config.yaml
bias: "all"
warmup_steps: 200
schedule: "cos"
Each number is 128 + 32 x the weight over its row's rms, rounded and kept within 0 to 255. Layers, rows and columns count from 0. The size above them is the row's rms in percent of the matrix's.

# layer 5 attention query, 640x448, rms 0.0666, rows 240-255, columns 224-335
size [ 90  88  84  99  87  88  79  84  89  91  92  89  87  90  77  92]
[[104 168 165  37 118  92  88 105 123 136 141  87 139 136 151  89  78 107 101  94 170 144 106 173 125  96 158 208 132  98  87 131 195 149 128 124 129 104 113 111  81  89 127 101 138  80 135 193 108 134 168  82 153  95 158 130 168 107 145 139  82 140  99 123 138 118  72 169 147 164 135 152 131  80 162  57 102 121  80  73 143 114 121 174 132 130 174 139 125 139 141 134 154 189  98 179 121 178 114 139 118 181 108  60 141 133 151 171 119 139 129  93]
 [162 120 144 144 129 139  94 112  68 185 156 118 130 146 116 177  86  84 180 150 121 119 175  64 115 156 121 151 105 174 133 118 140 114 136 102 125 144 105 126 163 164 167 138 142 153  82  96 138 114 104 128 120 127 191 136  89 100 180 145 162 145 123 154  75 125 135 126  89 142 122 113  84 109 148 168 126 103 158 153 161 104 100 146 154 182 119 153  57 164 136 170 157 123 124 143 126  87 107 133 150  65 125  84 120 152 135 126 116 136  94 146]
 [137 157 200  62 149  91 106 128 112 116 178 139  95 146  98 156  79 137 169 140 102 132 137 128 120 138 139  76 159  99 136  88 116 126 120 108 175 173 133 121 163 146 113 103  85  83 150 116 164  92 102 132 146 124 153 148 156  91 187 115 146 157 110 160 103  85 188 156 104 216  92  69  96  88 126 254 173 157 125  88 124  86 131  95 161  90 153 188 123 108 120  81 133  97 105  80  97 182 134 115 164 109 182 180 121 113 178 146 110 148 119  85]
 [104 107 119  80 132  99 114  93 130 122 150  69 157 105 113  56 187  76 111 205 108 151 103 199 123 141 140 103 141  90 130 138 123 169 131 141 128 119 119 111 113 140 143 120  61  94 169  98 183 149 174 107 214 107  91 123 154 124 169  96 150 143 139  79 107 151  78 153 204  95  93 134 198 132 154 138 130 126 104  78 108 161 169 104 118 104 131 120 121 131  78 130 109  90 197 113 109 169 117  83 118 148 164 125 139 160 118 148 127 119 137  26]
 [123 149 101  94 137 149  89 160 170  96 121 200 114 147 107 146 107 161 131 149  96 120 115 181 154  96 123 167 124  94 171 182 123 124  79  95  98 109 144 132 144 158  91 180 172 188  50 137  68 113 109  69 103 123 128 118 170 136  74 103 113  77 112 160 122 143  73 202 151  89 144 103 134 154 135 126 105  53 127  91 141 114  66 135 195 129 148 130  81  93  96  75 145 105 141 128 140 122  53 121 118 168 125 149 172 120 150 203 105 141  95 144]
 [163 164  98 170  85  92 123 126 172 180  98 140 102 109  73 130  88 138 146 165 146 109 137 155 115 139 133 157 123 125 106 146 181 105 163 161  73  69 138 160 158 169 148 141 110 113 155  95 154  66 152  83 107  88 127 145  75 114 112 176 105 198 128 135 102 140  91 126  74 194 140 149 153 167 127 115 130 109 161 149 182 123 101 188 100 154 190 158 149  98 115 174  86 131  91 110 142  92 156 166 128 116 106 117 114  98 161 166 169  98  85 195]
 [105 147 114  85 136 133 116 104  94 131  81 154 146 146 155 115 118 100 126 183  86 166 147 144 179  98 141 127  97 124 103 110 240 148 135 164 100 117 175 113 110 103 178 134 106 148 169 111 144  86 133 158 118 125 114 194 102 149  80  76 124 150 144 131 151 164 108 170 127 157  77 130 107 191 148  59  82  99 130  97 122 130 175 126 133 171 146 136 161 147 137 102 154 182 115 117 123 139 125 123 124 155 133 122 172 189 107 115 161 123 107 136]
 [145 140 111 112 124  84 134 173 121 117 167 156 107 168 108 142 192 141 125 220 135 112 162  43 110 124 125 136 123 114  90 109 117 115 157 147 188 146 105 114 155 166 202 108 169 102 104  60 144  82 141  74 105 123 176 107 191 119 137  85 132 208  86 126 166 103 162  99  54 156 143  78  96 119 175 165 127 182 148 123 141 119  39 155 158 116  94 155  97  62 150  86 170 159 140 176 122  88 130 156 123 140 121 124 171 148 146 176 101 136 120 151]
 [123 134 123 217 100 182 178 121 160 119 118 108 187  74 150 152 187 156 130 162 134 122 123  59 118 129 168 117 109 145 110 169 132 107 178 176 119  68 131 139 126 140 130 160 150 174 176  88 122 155 164 147 105  97 194  57 113  77 134  81  58 128 156 134 146 122 162  96 123  86 128 195 163 109 116 115 164 148 133  81 116 119 112 144  62 178 156 119 138 126  96 142 139 140  87 151 129 113  94 197 127 116  90 107  77 151 151 214 170 111 116  97]
 [119 187  72 141 144 134 117 181 133 131  41 163 155 128 136 194  89 118 192 136  97 124 171  78  83 108 113 106  78 142 127 161 153  62 152 156 152 100  89 107  91  68 143 140 122 200  85 140 125 108 112 132 128  89 116 135 149 101 137 135 135  97 171 119 143 223  85 173 103 116 147  70 138 138  96  76 107 142 122 147 151  51 113 153 141 173 115 126  97 168 113 104 137 167  87 146 139 135  52 119 157  66  73 156 136 174 139 121 154 122  94 170]
 [147 176 107 140 153 125  77 150 126 189  65 185  86 195 141 161 123 105 142 102 107 142  99 100 121  88 170 147 132 123 134 112 136 109 190  79 232 117  91  82 117 104 139 132 146 152 111 168 126 108 113 141  98 141  94 120  75 154 126 132 152 135 116 116 156 158 143 129 147 171  92 159  67 120 156  77 112 121 121 211 141 129 111 150 123 131 152 135 118 125 151  49 151 158 138 137 140  93 130 142 183 126 101 111 111  63  98  57 138 138 127 181]
 [ 91 156 140 109 157  97 106 140 168  88 142 113 118 130 131 144 115  92 139 128 110 169 154 131 114 134 111 135 141 113 151 228  96 127  98  78 164 179 159 138 183 111 150 152 198 141 119 127 140 118 159 127 145  49 177 128 130 113  98 101 116 111 105 141 185 100 146 122  72 142 155  99 139 171 141 148 139 130 108 143  80 120 126 123 129 178 100  80 142 146 120 159 126  81 186 140 140 154  46 113 197 122 143 140 161 186 134 117 133 106 113 122]
 [153  62 143 139 218 134 111 171 116 114 179 151  90 152 145 115 145  80 126 120  93 185  60 146 115 122 164 102  98 160 136 106  58 146 117 187 160 102  80 117 110 177 102 106 148 164 210 171  72 165 154 133 160 103 148  84 107 131 158 132  96 128 173 132 157 167 111 131 153  77  85 163 134  42  86 105 187 174  72  82 120  99 130 104 149 131 166 159 114 119 154 174  93 153 105 108 112 125 173 158 123  75 121 140 136 116  91 124 172  93 133  92]
 [148 147 178  96  79 100 166  76 101 131 168 132 144 154 146  91 133 104 110  98 116  54 154 154 117 143 112 169 140  75 106 141  95  81  70  89 152 192 102 145  87 178 157  68  99 113 146 145 115 108 125 141  94 141 174 165  91  97 171 108 126  76 150 156  69 108 215 151 185 107 207 112  91 180 107 165 119 200 163  45 140 117 180 109 107 118 152  70 119 135 157 166 130 102  94 104 104 130 152  89 110 157  81 148  99 115 138 169 160 147 180 131]
 [178 104  66 175 119 126 126 174 120 162  97 126 127 117 145 152 133 154 128  94  96 137 142  94  87  92 124 131  81 131 123 126 151 145 130 201 179 150  83 173 107 117 145 127 165 167 127  89 156 132  78 159  97 134 151 158  56 135 121  79 123 118 106  96 152 151 101 127 133 141 140 167 122  58 146 130 128  92  83 172 184 146 102 113 102 137 110 139 146 130 104  73 182 157 102  93 123 139 151 159 101 160 108 100  93 136 125 113  90 109 114 155]
 [110 132 158 222  89 214  83 155  47 161 123 217 111 134 155 132 100 197 139  97 113 198  56 111 139 111 166 137 139 180 159 109 148 182 146 177 108 161 146 100 178 111  94  83 135 101 168 167 186 137 115 161 108 162 135 153 120 104 154 170 161 159 119  91 183  58 144 111 108 133  91  86 137 106  88 113 149  94 133 176  87 180 122 142 154 115 123 124 152 121 120 111 203 143 114  96  87 102 177 111  99  68 194 138 189 102 152 158 104 132 144 129]]
# layer 5 attention key, 640x448, rms 0.0642, rows 240-255, columns 224-335
size [ 85  92  87  79  83  91  98  93  87  79  92  82  84  86  76  91]
[[ 94 135 199 174  82 162 117  32 204 147 160 143 130 128  86 139 166  89 144 173 163 126 163  77  87 144 169 131 123 116 148 136  83 114 144 178 135 138 120 102 143 155  97 111 107 138 116 139 123 108 117 121 137 154 123  77 113 146 120  92 127 162 160  83  97 129 151 112 140  75 133 127  89  89 156 156 126 117 174 136 127  85 148 120  79 138 148 108 178 103 169 116 180 113 171 113 140 111 166 140 177 174 110 150 116 101 162 136 157 113 107 178]
 [203  79 132 138  73  97 137 190 146 174 102  82  60 120 152  72 152 171 131 132 103 121 133 131 180 161 143 100 142 135 188 169 127 171 177 123 109 116 147 110 102 120 134 138 199 167 146  36 160  98 106  66 149 170 202 105 120 129 102 127 113 114 162 174 148 152 163  84 112 149 120  71 157 153 156  41 165 139 153  75  96 125  70 100 175 168  53 128 160 174  99 147  88 124 140 115 164 148  81 160  88 132 131 147 105 125 100 108 123 100 121 146]
 [134  92 119 144  63 138 150 156 135 145 146  81 120 157 116 122 107 158 127 108 144  68 154 107 143 188  85 129 121 124 143 172 162 151 168 154 100 129 111 121  93 103 138 161 141 153 103  83 142 111 168 128  83 123 178 104 122 118  93 148 113  73 150 148 177 168 126  43 154  82 136 128 137 158 115 105 115 153 185 115  57  79 131 136  71 195  76 178 138 148  75 175  95 163 117 143 156 121 103 119 142 110 135 154  90 119 116  67 125 132 126 173]
 [ 47 196 146  43 172 169 137  91 166  91 152 192 149 117 122 154 149 125 132  79 162 135 148 126 124 123 124 166 154 114 130 147 111  99 123 129  80 111 111 161 131  76  94  96 106  95 107 150  81 160 103 156 156 156 158  95 178 131 120  80 154 163 103 131 117  92 122 116 103 134 155 184 124 151  45 174 134 115  74  86 165 174  64 155 118 145 120 107 168 161 211  95  94  97 104  93  87 134 157 115 191 118 115 123 143  61 122 134 122 154 109 172]
 [149 102 136 128 173  75 140 141 111 147 149 165 131 103 123 116 101  98 156 162 119 185 121 114 146 171  82 118 114 134  92  76 146 138 153  96 124  83 107 163 139 128 143 191 103 169 107 102 110 127 131 116 119 164 180 146 122  84 115 127 183 161 131 113 133 122 122 159  99 136 111 159 144 110 189 117 174 103 118 121 107  97  89 106 207 130  90 110 142 123 146 122 163 167 141 113 112 142 140 123 101 106 119 121 158 155  56 116 127  71 175 118]
 [149  80 125 165  86 153 123 154 152 118 119  79 137 125 125 114  77 106 178 144 164 169 174  97 112 196 123 132 119 160 221 122 128  48 218 135 161 124  61 150 129 168 139 143 161 129  89  65 140 123 119 130 130 142 177 161 169 113 136 146 198 101 136 172 116 181 136  57 132 120 159  92 111 186 182 101 155 122 120 174 148 119  91 119 187 124  88  86 182 116  53 145 121 181 128  97 168 187  63 107 134 114 116 117 118 102 130 109 136 141 142 155]
 [114 140  88 147 159 167 134  66 182 175 161 147 156 155 104 118 110  70 109  82 101 144  76 101  97  54 123 164 151 135 140 103 147 172  97 147 158 171  97 238 108 146  64 113 147  99 107 184 144 131 120 126 115 130  83 166 147 130 129  95 148 127 181 147 102  86  66 212  86 141 129 186 157  84 125 149 148 156 114 155 160 132 227  76 124  76 148 131 118  75 141  80 112 155 154 105 102 110 204 158 155 172 100 121 194 137  98 159 147 104 145 139]
 [127 149 155 178  84 184 119 181 103 130 105  62 100 120  88 175 116 139 130 127  89 123 128 117 112 149 114 139 150 116 113 146  95 117 125 150 120  81 176  88  89 149 170 159 110 150 146  81 114  99 110 101 123 150 134 163  86  95  48 190 118  42 117 148 115 240 138 107 114 103 129  68  89 157 106 149 132 125 204  52 108  96 126 168 120 148 104 124 143 140 174 197  71 147  98 128 138 177 147 156 160 142 106 149 119  95 134  62 122 139  96 146]
 [127 125 161 133 140 116 134 149 156 154 139 164  89 130 117 184 142 128 141  81  88  67 136 182  98 133 161 134 113 145 142 152  94 111 130 129 153 119  83 170 124 132 130 112  79 152 144 124  80 142 114  93 118 104  46 146 103 147  89 121 102 160  96 162 108 180 125 145 128 116  89  75 128 185 139 129 165 135 141  94 141 209  96 109 145 139 139  90 145 110 152  99 156 106 123 162  64 113 143 124 147 173 130 100 149 105  95 143  69  92 114  86]
 [141 110 114 187 122 111 100 141 158 113 178 141 145  85 113 122 135 136 102 158 111 173  76 119 154  82  79  60 112 146 131 202 131 169  91 124 117 104 140 100 128 193 111 171 107  93 107  89 143 122 135 142 108 107  80 159 138 118  48 130  91 112 139 202 135 111 125 153 131 149 137  84 113 100 100  94 130 108 120  72 180 127  96 118 145 128 119 128 145  84 175 164 125 159 156 118 131 119 137 139 134 126 126 155 168 149  75 147 129  72  84  76]
 [104 123 144  58 166 127 144 126 187 159 126 203 157 121 113 135 140 109 123 118  90 195 110 200  81 136  67 115 119  87 144  91  87 138  89 161 127 147 149 165 119  97 116 118 116 136 141 149 141  95 189 108 130 160 194 131  94 129 106 158 124  68 146 147 147 143 118 127  47 149 144  82 160 161  95 129  88 116 133  92 161 101 110 129 116  92 148 172 116 116 122 123 113 120 137 155 116 160 123 144  89  52 109 124 121 109 126  79 122 131  96  40]
 [146 113  69 141 171 109 119  69  69 130 136 103 118 134 127 168  82 137 122 173 155 117  79  58 143 135 137 170 111 161 139 136 169 122 173 148 135  88 167 159 142 137 117 129 134 120  81 139 161  66 150 136 166 168 148 128 125  90 173 170 117  87  68 133  91 101 131 151 162 116  81 123  98 121  97 106  98 122 147  91 145 140 163 138 123 115 106 120 156 140 127  69  91 136 143 133 164 185 198 135  72  88 139 153  99 168 100 167 102 170 157 112]
 [170 135 122 138 120  56 109 140  96 160 123 140 123  85 149 164 146 150 169 109  90 168 240 140 109 135 151 138 135 114 141 129 165  87 142 101 154 131 106 147 142 145  53  76 138 123 120 103 115 147  89 113 110 179 169 111  92 132 106 125  72 130  97 169 107 154 184 115 117 104 136  88 128 147 180 175 119 163  85 182 175 180 128 152 119 119  99  87 170 138  93 149 139 102 125 167 120 112  98  69 165 137 118  58 117  78 166 128 130  98 153  98]
 [116 147  69  98 136 106 141  88 134  99 103  68 124 156 121 117 164 150 129 128 120 115  74  89 128 118 118 160 131 130 108 137 142 129 121 120 126 221 167  90 203  80 188 169 121  76 162 153 140 174 141 119 165  54  69  85 172 104 156  84 119 147 125  99 123 123  95 116 151  78 119 184 140 100  72 147 160 118 183 115 139 160 185 168 124 136 165 168 170 145 134  89 181 162 113 136 141 114 156 148 148 149 114 154 216  95  96 117 124 174 161 144]
 [124 145 128  80 174 148 127 127 153 168 135 214 182  88 132  90 133  99 121 120  91 106  69 131  90  59 128 127 157 123 120  61 110 159 116 116 171 149 145 167 122 115  78 119 133 123 141 134 104 121 151 102 150 188  77 111 127 161 124 134 134 166 149 158  81  67  96 185 110 106 125 148 162 164 143 151 167 139 136 139 189 127 121 108 152 127 153  91 172 137 117 113 153 125  87 164 164 118 178 136 132 106  98 142 159 153 141 162 171 150 167  71]
 [150 136  65 147 147 112 146 158 112 127 147  67 135 152 134 111 106 140 153 136 173  86 172 112 144 143 155 109 146 110 107 158 106 156 162 105 144 155 159  85 113 126 142  98 136 149  97 119 174 101 103 133 139 113 128 132  67 137 157 168 108 148 179 147 125 146 187  76 172 131 150  91  98 169  84  88 111 103 105 166  88  65 103 127  78 110 129 136 130 165 108 182 139  83 132 160 121 137  97 201 100  93  88  85  27 149 150 146 161 168 153 140]]
# layer 5 attention value, 640x448, rms 0.0801, rows 192-206, columns 224-335
size [ 85  87  78  86  81  82  82  76  79  81  85  83  85  78  78]
[[191 145 130 132 134 150 126 196 123 153 125  96 108 133 124 168 137  78 120  97 110 139 155 162 132 103 130 162 130 138 124 147  95 148 131 125 171 106 125 149 140  70 116 153 147 163  99 121 123 183 109 157 138  94 110 133 137 115 125 168 134  91 120 121 162 168 177 123 156 130 160 160 112 100 147 134 138 111  83 111  97 136 115 137 117 192 166  84 114 153 124 131 147 125 162 125 117 120 100 129 109  64  91 123 101 107 134 177 132  81  95 151]
 [100 155 115 134 154  70  89 170 117 159 151 128 138 130 118 143  81 142 105 150 158 135 129 105 133  85 130  77 150 114  62 131 151 174  86 193  97 150 168 148  85 112 208 181 111 128  93 106 143 115  92 139 165 125 188 165 131 144 147 146 103  93  97 133 132 133 182 121 115 100 129  97 130 128 181 105 180 198 152  52 148 165 185 120 118 158 183 131 165 115 120 144 124 185 131  96 168 111 102 176  96  91  57 175 110 121 185  73 130  90 122  92]
 [ 74 154 127 125  76  38 148  72  54 129 138 125 109 152  97 121  97  97 147 122 130  75 155 147 150  90 161 160 122 100 106 181 145 136 123 180 153 155  76  98 144 102 179 140  33 117 138 133 140 138 130 118 145  86 137  93 170 124 161 130 134 113 135 131  88 166 169 146  80  92 134  87 139 153 116 225 140 169 108 156 126 159  89 127 167 184 129 175 126  94 175 163 146 140 144 102  87 156 163 141 176 115 141 137 131 134 128 106  97  97 156 121]
 [181 128  93 180 148 146  96 107 116  98 118 103 132 163 141 129  93  92 105 113 100  78 175 124 183 107 137  94 101 147 163 128  78 117 143 125 109 149 113 112  96  67 145 198 109 130 123 164 103 128  97 110 109 162 126 114 125 133  92 126 127 120 134 130 122 129 112 162 161  77 104 157 159 117  75 132 124 132 105 138 114 113 141 111 138 134  83 161 122 134 173 129 117 137 151 170 112 105  89 120 144 162 198  73 163 135 130  88 167  87 139 112]
 [133 152 129 134  90 129 136  51 122 100  78 167 116 164 144 123 140 126  97 120  92  86 109  90 121 154 116 190 142 142 115 175 137 112 136 100 172 123  66 110 105 171  92 164 136  92 146 150 100  94  85 114  89 127 142 100 104 134 182 100 124 131 128 116 135 128  32 139  75  68 127 128 136 137 132 109 102 106 137 105 146 151 134  76 153 102 157 152  65 178 148 113  97 122 108 148 135 163 118 129 137 133 176 130 154 171  86 159 125 120  84 162]
 [151 121  90 129 109  73 163  90 164 127  81 140 110  99 122 113  82 122 142 100 142 131 135  94 131 100 137 124 132 113 137 164 210  91  88  90  60 107  70 104 106 123  91 145 152  92  98 158  79 152 106 148  73 146 121 153 153  90 160 165 121 158 109 166 163 156  96 121 147 112 115 139 131  98 127 162  89 113  83 115 115 134 110 128  90 140 142 119 121  84 112  52 167 165  92 126 142  97 118 167 125 109 155  88 132 115 122 102 126 113 151 168]
 [121 118 146 193 138 130 156 102 113 134 148  88 175 127 140 141 145 106 163  75 165  99  30  43 166 150 102 173 115 144 112  81 134 110  91 163 132 141  81  89 142 165 134 162  93  88 123 102 119  97 152 112 148  87 140 132 187  95 125 128  37  64  96 166 149 192 176  97 138  94  89 126 166 176 136 143 176 144 139 157 153  77  91 124 121 113 145 154 119 126 155  94 142 112 164 109 134 135 176 142  84 115 149 106 117  70 127 146 131 120 155 147]
 [142 134 145  88 124 180 137  95 113 108  70 148 103 114 139  96 130 108 131 105  91 121  80 111 158 129 140 113  99 112 177 100  97 116  76 135 140 140 103 126  79  91 117 119 118  91 151 132 114 130 182  97 173 159 100  85 125 147  78 144 183 119 157 163 114 151 115 121 165 165  95 173 111  43  90 148 129 124 115 131 129 126 106 126 134  96 139  95 123 115  90  60 180 134 127 147 117 108 126  91 136 192 142 167 102 127 156 143 154 123 135  99]
 [ 83  86 151 147 132 151 123  69 193 112 147 133  85 128  87 111 112  62 122 121 187  67  70 116 128 128 159 177 173 118 105 140  99  72 114  96 133 165  40  74 106 136  80 138 148 108 153 140 123 120 162 105 102 122  60 149 182 156 124 134  75 137 129 171 155 103 116 141 172 141  83  88 166 138 122 195 123 117 164 157 161 122 151 159 122 141 115 162  99 110 115 134 108 100 192 120 143 150 132 116 105 152 120 134 143 156 169 141 144 110  88 144]
 [103 165  85 123 121 148 101 144  99 135  67 110 139  96 146 167 165 159 140 155 135 200 125 172 165  54 167 137 164 141 133 132  76 164 150 165 144 132 146 154 165 104 150 120 159  84 108  87  85 141 103  81 135 152  87  94 142 107 149  90  90 114 145  85 111 204 135  94 165  91 106 154 142 114 119 135  95 106  97 118 111 129 137 116 117 182 121 112 162 146 166  56 123 118  63 149 176 163  44  79 125  78 131 116 166 158 175 161  99 173 162 125]
 [164 110 129 100 132 164 141 174 167 111 172  90 128 115 127 134 155 102 116 103 109 169 131 123 119  98 142 140 116 139 155 170 124 167 129 145 150 135 164 130  80  93 159 126 131 172 114 193 143 150  46  77  76 157 158 144  97 180 119 140  90 144 155  64 126 129  95 114 110 130 157 152 155  97 133 107 108 105  64 133 104 111 147 142  98 155 134 138  99 154 140 182 159 172 132 105  53  74 134 118  93 110 122 128 137 138 112 145 126 101 196 122]
 [ 78  97 191 182 139 153 221 115 100 171 133 167 120  98  84 102 157  80 136 153 150 147  95 173  80 115 121 123 139 147  96 117 150  62  84  69 136 121 124 161 156 174  93  86 128 109  80 143 107  75 150 141 128 136  94 170 136 111  94 104  68 117 117 151 168  67 100 108 117 165  99 127 120 185 170  56 128 156 189 106 101 141 115 144 186 145 155 174 136 106 139 169  94  96 166 117 119 127 110 147 159  97 162  90 135 122 116 130 142 143 177 121]
 [129 154  77 141 151  96 146 146 101 125 169 142 179 162 115  76  93 171 107  94 150  57  95 202 142 107  97 120 109 120 103 180 160 182  65 101  76 119 154 102 121 125 136 112 136 155 164 139 133  80 122 154 165 215  67 106 117 117 171  88 187 143 172  51  87 136 119 127  85 127  96  96 110  98  95 122 146 134  49 157 108 159 131 119  90 165 113  86 200 107  90 145 184 154 119 150  86  83 136 124 123  92 122 148 113 109 103 129 170 168  71 181]
 [141 130 128 107 176 107  90 103 158  80 164 127 134 108 114 141 185 159 116 117 145  70 168  89 109 132  67 142 101 183 149 107 159  98 171 138 129 155  82 101  61 138 175 120 157 145 134 115 166 147 122  53 133  98 149 134  55 123 145 157 116 132 173 193 100 181 121 161 172  40 171 120 113 157 148 167 140 159  75 120  75 142 130  84 117 164 105  98 125 175 124 154 117 169  96 104 139 154 150 147 128  84  76  75 107  76 134 105 137 101 130  65]
 [119 126 126 141 172 121 107 131 166 107 117 165 116 104  96 176 117 102 111  88 162  84 106 183 175  60 108 102 180 132 139 114 100  95 118 109 138  75 148  74 137 159 129  86 154 135 148 188 106  94 130 103 169 143 114 111 135 125 126 176 139 130 167 159 115 168 102 153 135 171  45 103 122 127 129 137 149 140 132  93  94 157 183 180  92 100 122 146 179  77 131 148 133 164 121 128 204  86 146 124 118 140 140 138  88 106 133 164  65  91 114  93]]
# layer 5 attention output (transposed), 640x448, rms 0.0548, rows 192-206, columns 224-335
size [ 77  75  67  80  70  72  72  72  68  71  74  69  75  67  72]
[[ 91 125  74 145 112 123 134  80 158 122 116 114 141  85 150 134 106 107 115 168  84  81  91 102 137 104 117 125 153 140 152 177 101  83 133 118  96 144 209 112  95 127  96 146 187  88 191 149 143  97 152 125  95 137 101 150 124 142 112  93 156 140  95 134 137  95 164 122  76 171 101 109 149 166  89  93 120 128 163 119 166 120 135 105 149 132 144 126 145  99 104 158 125 180 155 158 161  93 161 111 153 129 148 167 112 166 143 124 141 145 123  86]
 [ 85 154 110  85 147 226 167 116 129 173  31 120 153 104 112 100 199 118  76 125  98  76  84 123 145 114 148 152 132 140 174 130 158 118 151 149 153 157 112 149 146 112  89 132 177 116 182 116 133 145 148 157 143  91 122 127 134 110 121  94 103 150 141 139 193  87 113 128 149  89 103 136 187 184 113 115 120 111 174 186 113 148 109 181 109 185 131 118 139 119 167 132 114  72  69 174 106  55 103 157 119  83  85  99  86 105  65 131 130  94 154 136]
 [165 134 189 127 133 173 138 150 133 184 129  52 116 118 171 136 147 154  60 141 144 106 151 138 121 150 133 125 128 189 140 158 131  89 169 153 117 119 161 101 185 173  99 172 203  82 134 181 146 110 134 108 167 159 181 122  86 164 149 174  51 103  52 166 114  40 140 110 169 139 106  83 113 122 129 105  90  88  99 130  80 102  91 107  92 101 145  91 127 143  96  97  85 153  84 155 119 154  91 123 130 170  69 121 123 123 172 167 112 118 136 158]
 [116 133 137 117 147  81 151 186 154 159 132 130  88 145  92 126 136 174 114 139 119 106 121 110  77 152  90 125 157 145  82 133 124 162 107 102 145 190 118  84 165  98 147  89 109 135  99  80 151 149 140 158 181  94 128 102 120 123  79 115 197 110 117 138  83 166 137 152 113 183 119 141  43 116 116  91 144 110 151 105 152 182 132 112 191 127  97 163 112 119 101 127 144 188 148  87 142 148 146 126 116  85  39 173 158 118 138 203 117 176  91 114]
 [128  87 182 130  86 101 110 142 103 132 172 134 120 125 113  93  89 144 154 126 135 107 152 145 116 114 169 136  79 106 164 151 172 162 106 152  87 172 150 126 135 133 133 139 149 211 161 140 158 109  97 113 127 115 124 170 147 103 143 140  90 114 129 106 151 114 156 124 152  89 176  95  86 123  77 141 175 161  98 128 167  62 177 186 167  91  91 105 156 131 141 162 113 161 110  72 122 120  82 131 132  97 114 162  94  99 156 165  98 107 168 132]
 [122 153  98 133 129 153  95 146 102 122 143 128  96  94 168 114 152 137 120 172 126 103 162 147 132 165  87 144 123 160 140 161 118 145 179 118 103 166 106 129 194 162 141  95 130 121 166 116 182 109 100  44 160 134 140  99  92 173 142 104 111  90 140 101 130  69 124  80 134 102 140 151 113 178 149 145 128  76 151 130 126 145 164 155 160  48 114  97 137 222 119 186 111  77 150 137  59 179 177 170 107  84 116 158 131 164 132 113 138 120 145 157]
 [117 110 170 104 139 167 130 139 139 156  79 128 146 137  90 135 112 120  87 158  74  76 134 104 154 150  85 142 155 141  64 197  96  88 176 151 152 115 139 161  70 113 118 143 155  96 101 127 150 151 106 139 118 124  49 150  86 172 169 144 129 167 133 154 100 114 144 144 130  99 128 173  86 108 153 143 121 155 115 114 139 137 144 152 156 161 163 110  88 112 182 122  61 110  30 207  67 106 189 119 168 161 122 135 133 171 114  95 103 117 109 165]
 [185  89 126 147 103  23 111 149 127 132 116 178 144 116 108 134 128 171 102 114 159 202 162 140 102  73 133  84 138 200 128 107 139 113 108 121 159 140 130 145 140 109 141 195 115 226  71 128  95 146 156 148 185 164 167  77 140 149 113 128 141  91  72 138 100 149 173 150 120 130 110  98 101 124 137 155 153 111 125 121 131  95 157  52 162 113 104 172  65 130 170 152 108  63 142 140 185 164 130 139 174 124 114 106 146 137 177  99 132 181 128 151]
 [146 177 167 151 124  95 160 185  93 173 182 166 111 143 134  82 147 137 157 108 137 184 110 111  63 154  71  95  36 141 158 107 134 163 134 118 173 162 152 145 148 128  91 120 108 126 123 116 136 113  84 148 191 119 184  45 108  96 198 148  97 180  94 117  87 130 105 153 101 115 167 155  81 103 152 168 152 123 160  96 148 136 110  76  76 118 127 127 135 100 129 139 145 169  76 106 137 150  92  92 142 116 142 145 128  78 122 146 109 139 113 130]
 [156  38 112 136 125 113 169 129 150 124 125 174  97 148  90 122 136 121 132 129 111  59 155 118 124 161 112 114 170 150  99 113 163  89 109 145 146 215 132  91 119 141 193 164 123 158 153 172 176 115 139 168 154 101 167 160 133 165 122 129 158 132 114 142 165 129 146 145 154 203  85  97 129 144  63 134 126 121 153 154 124 137 134 167 149  59  88 129 105 152 133 129 135 158 168 184  75 123 151 165  91 123 147 117 142 146 105 124 137 118 118 107]
 [ 67 152 117 101 132 156 111 164 162 148 116 116 113 120 141  86  97 100 113 142 151 132  96 142 129 125 159  55 146  55 130 162 148 134 165 140 110 132 120 120  55 103 126  81 117 104 184  73 115 163 153 169 180  91  98 178 177 110 130 118 159 153 129 143 146 103 153 133 141 158  64 107 170 164  59 132 103 149 130 138  87  90  91 129 103  97 117 167 193 113 126 119 136 148 169 113 136  91  85 142 161 159 130 113 116 167 103 102 124 108 139  66]
 [138 175 147 133 118 111  70 119 136 118 146 158  73 131 120  47  78 182 153 123 137 117  78 142 123 124 145 102 118  47 159 118 123 112 171 108 146 112 158 123 105 172 139 124 141 104 158 173 130 131  90  90  45 140 139 151  62  40 167 132 137 154 179  78 139 138  84 116 155  87 184 150 150 133 105 163 176 105 141 143  97  77 128 139 121 124 171 118  98 157 120 173 146 133  64  76 111 130 101  78 108 191 113 127 120 180  96 124 131 115  89 165]
 [143 130 137  52 170 142 112  99 152  89 106 170  81  51 149 161 153 142 142 143 116 138 148 123 141 137 184 112 172  67  98 146 149 108 130 125 108 132 110 155 198 105 138  85 161 100  83  65 101 102 143 102  72 128 164 183 111  98  87 131 165 104 116  93 197 119 132 114 121 127 130 132 185 145 119  95 112  91 163 155 134 136  67 134 171 117 155 184 120 152 134 115 210 155 124 131 155 214  99 154 157 123 141 161 179 159  82 163 147 131 166  87]
 [130  89 108 167  65 113 130 145 135 179 111 119 161 134 155 153 116  94 114 119 148 105 151 126  77 111 143 142 176 124 125 159 137 108  78  79 159 169 155 136 126 144  69 141 107  95  93 113 107 160 162 154 110 173 154 110 182 131  87  69 124 117 163 146 129 116  76 142  93 179 128 125  74 141 192 103 117 129 214 105  93 141 121  85 176 134 136  79 106  41 168 102 175 105  99 137 175 124 163 107 102 131 166 118  79 157 128 136 180 170 146 188]
 [185 114  76 139 113  95 132 118 155 168 159 139 126 133 176 141 161  91 195 209 122 135 121  74  78 186 128 106 107 163 146  90 128 133 107  79 127 204  76 144 115  85 112 140 142 113 158 110 169 113 108 138 125 120 121 114 138  81 183 125 155 146 116  93 171  92 165 116  85 149 159 148 114 137 107 127 131  86 186 169 118  95 123 134 173 127  58 109 107 197  70 195 161 160 117 113  71 133 105 147 100  71 131 126 161 121 139  96 141 174 148 160]]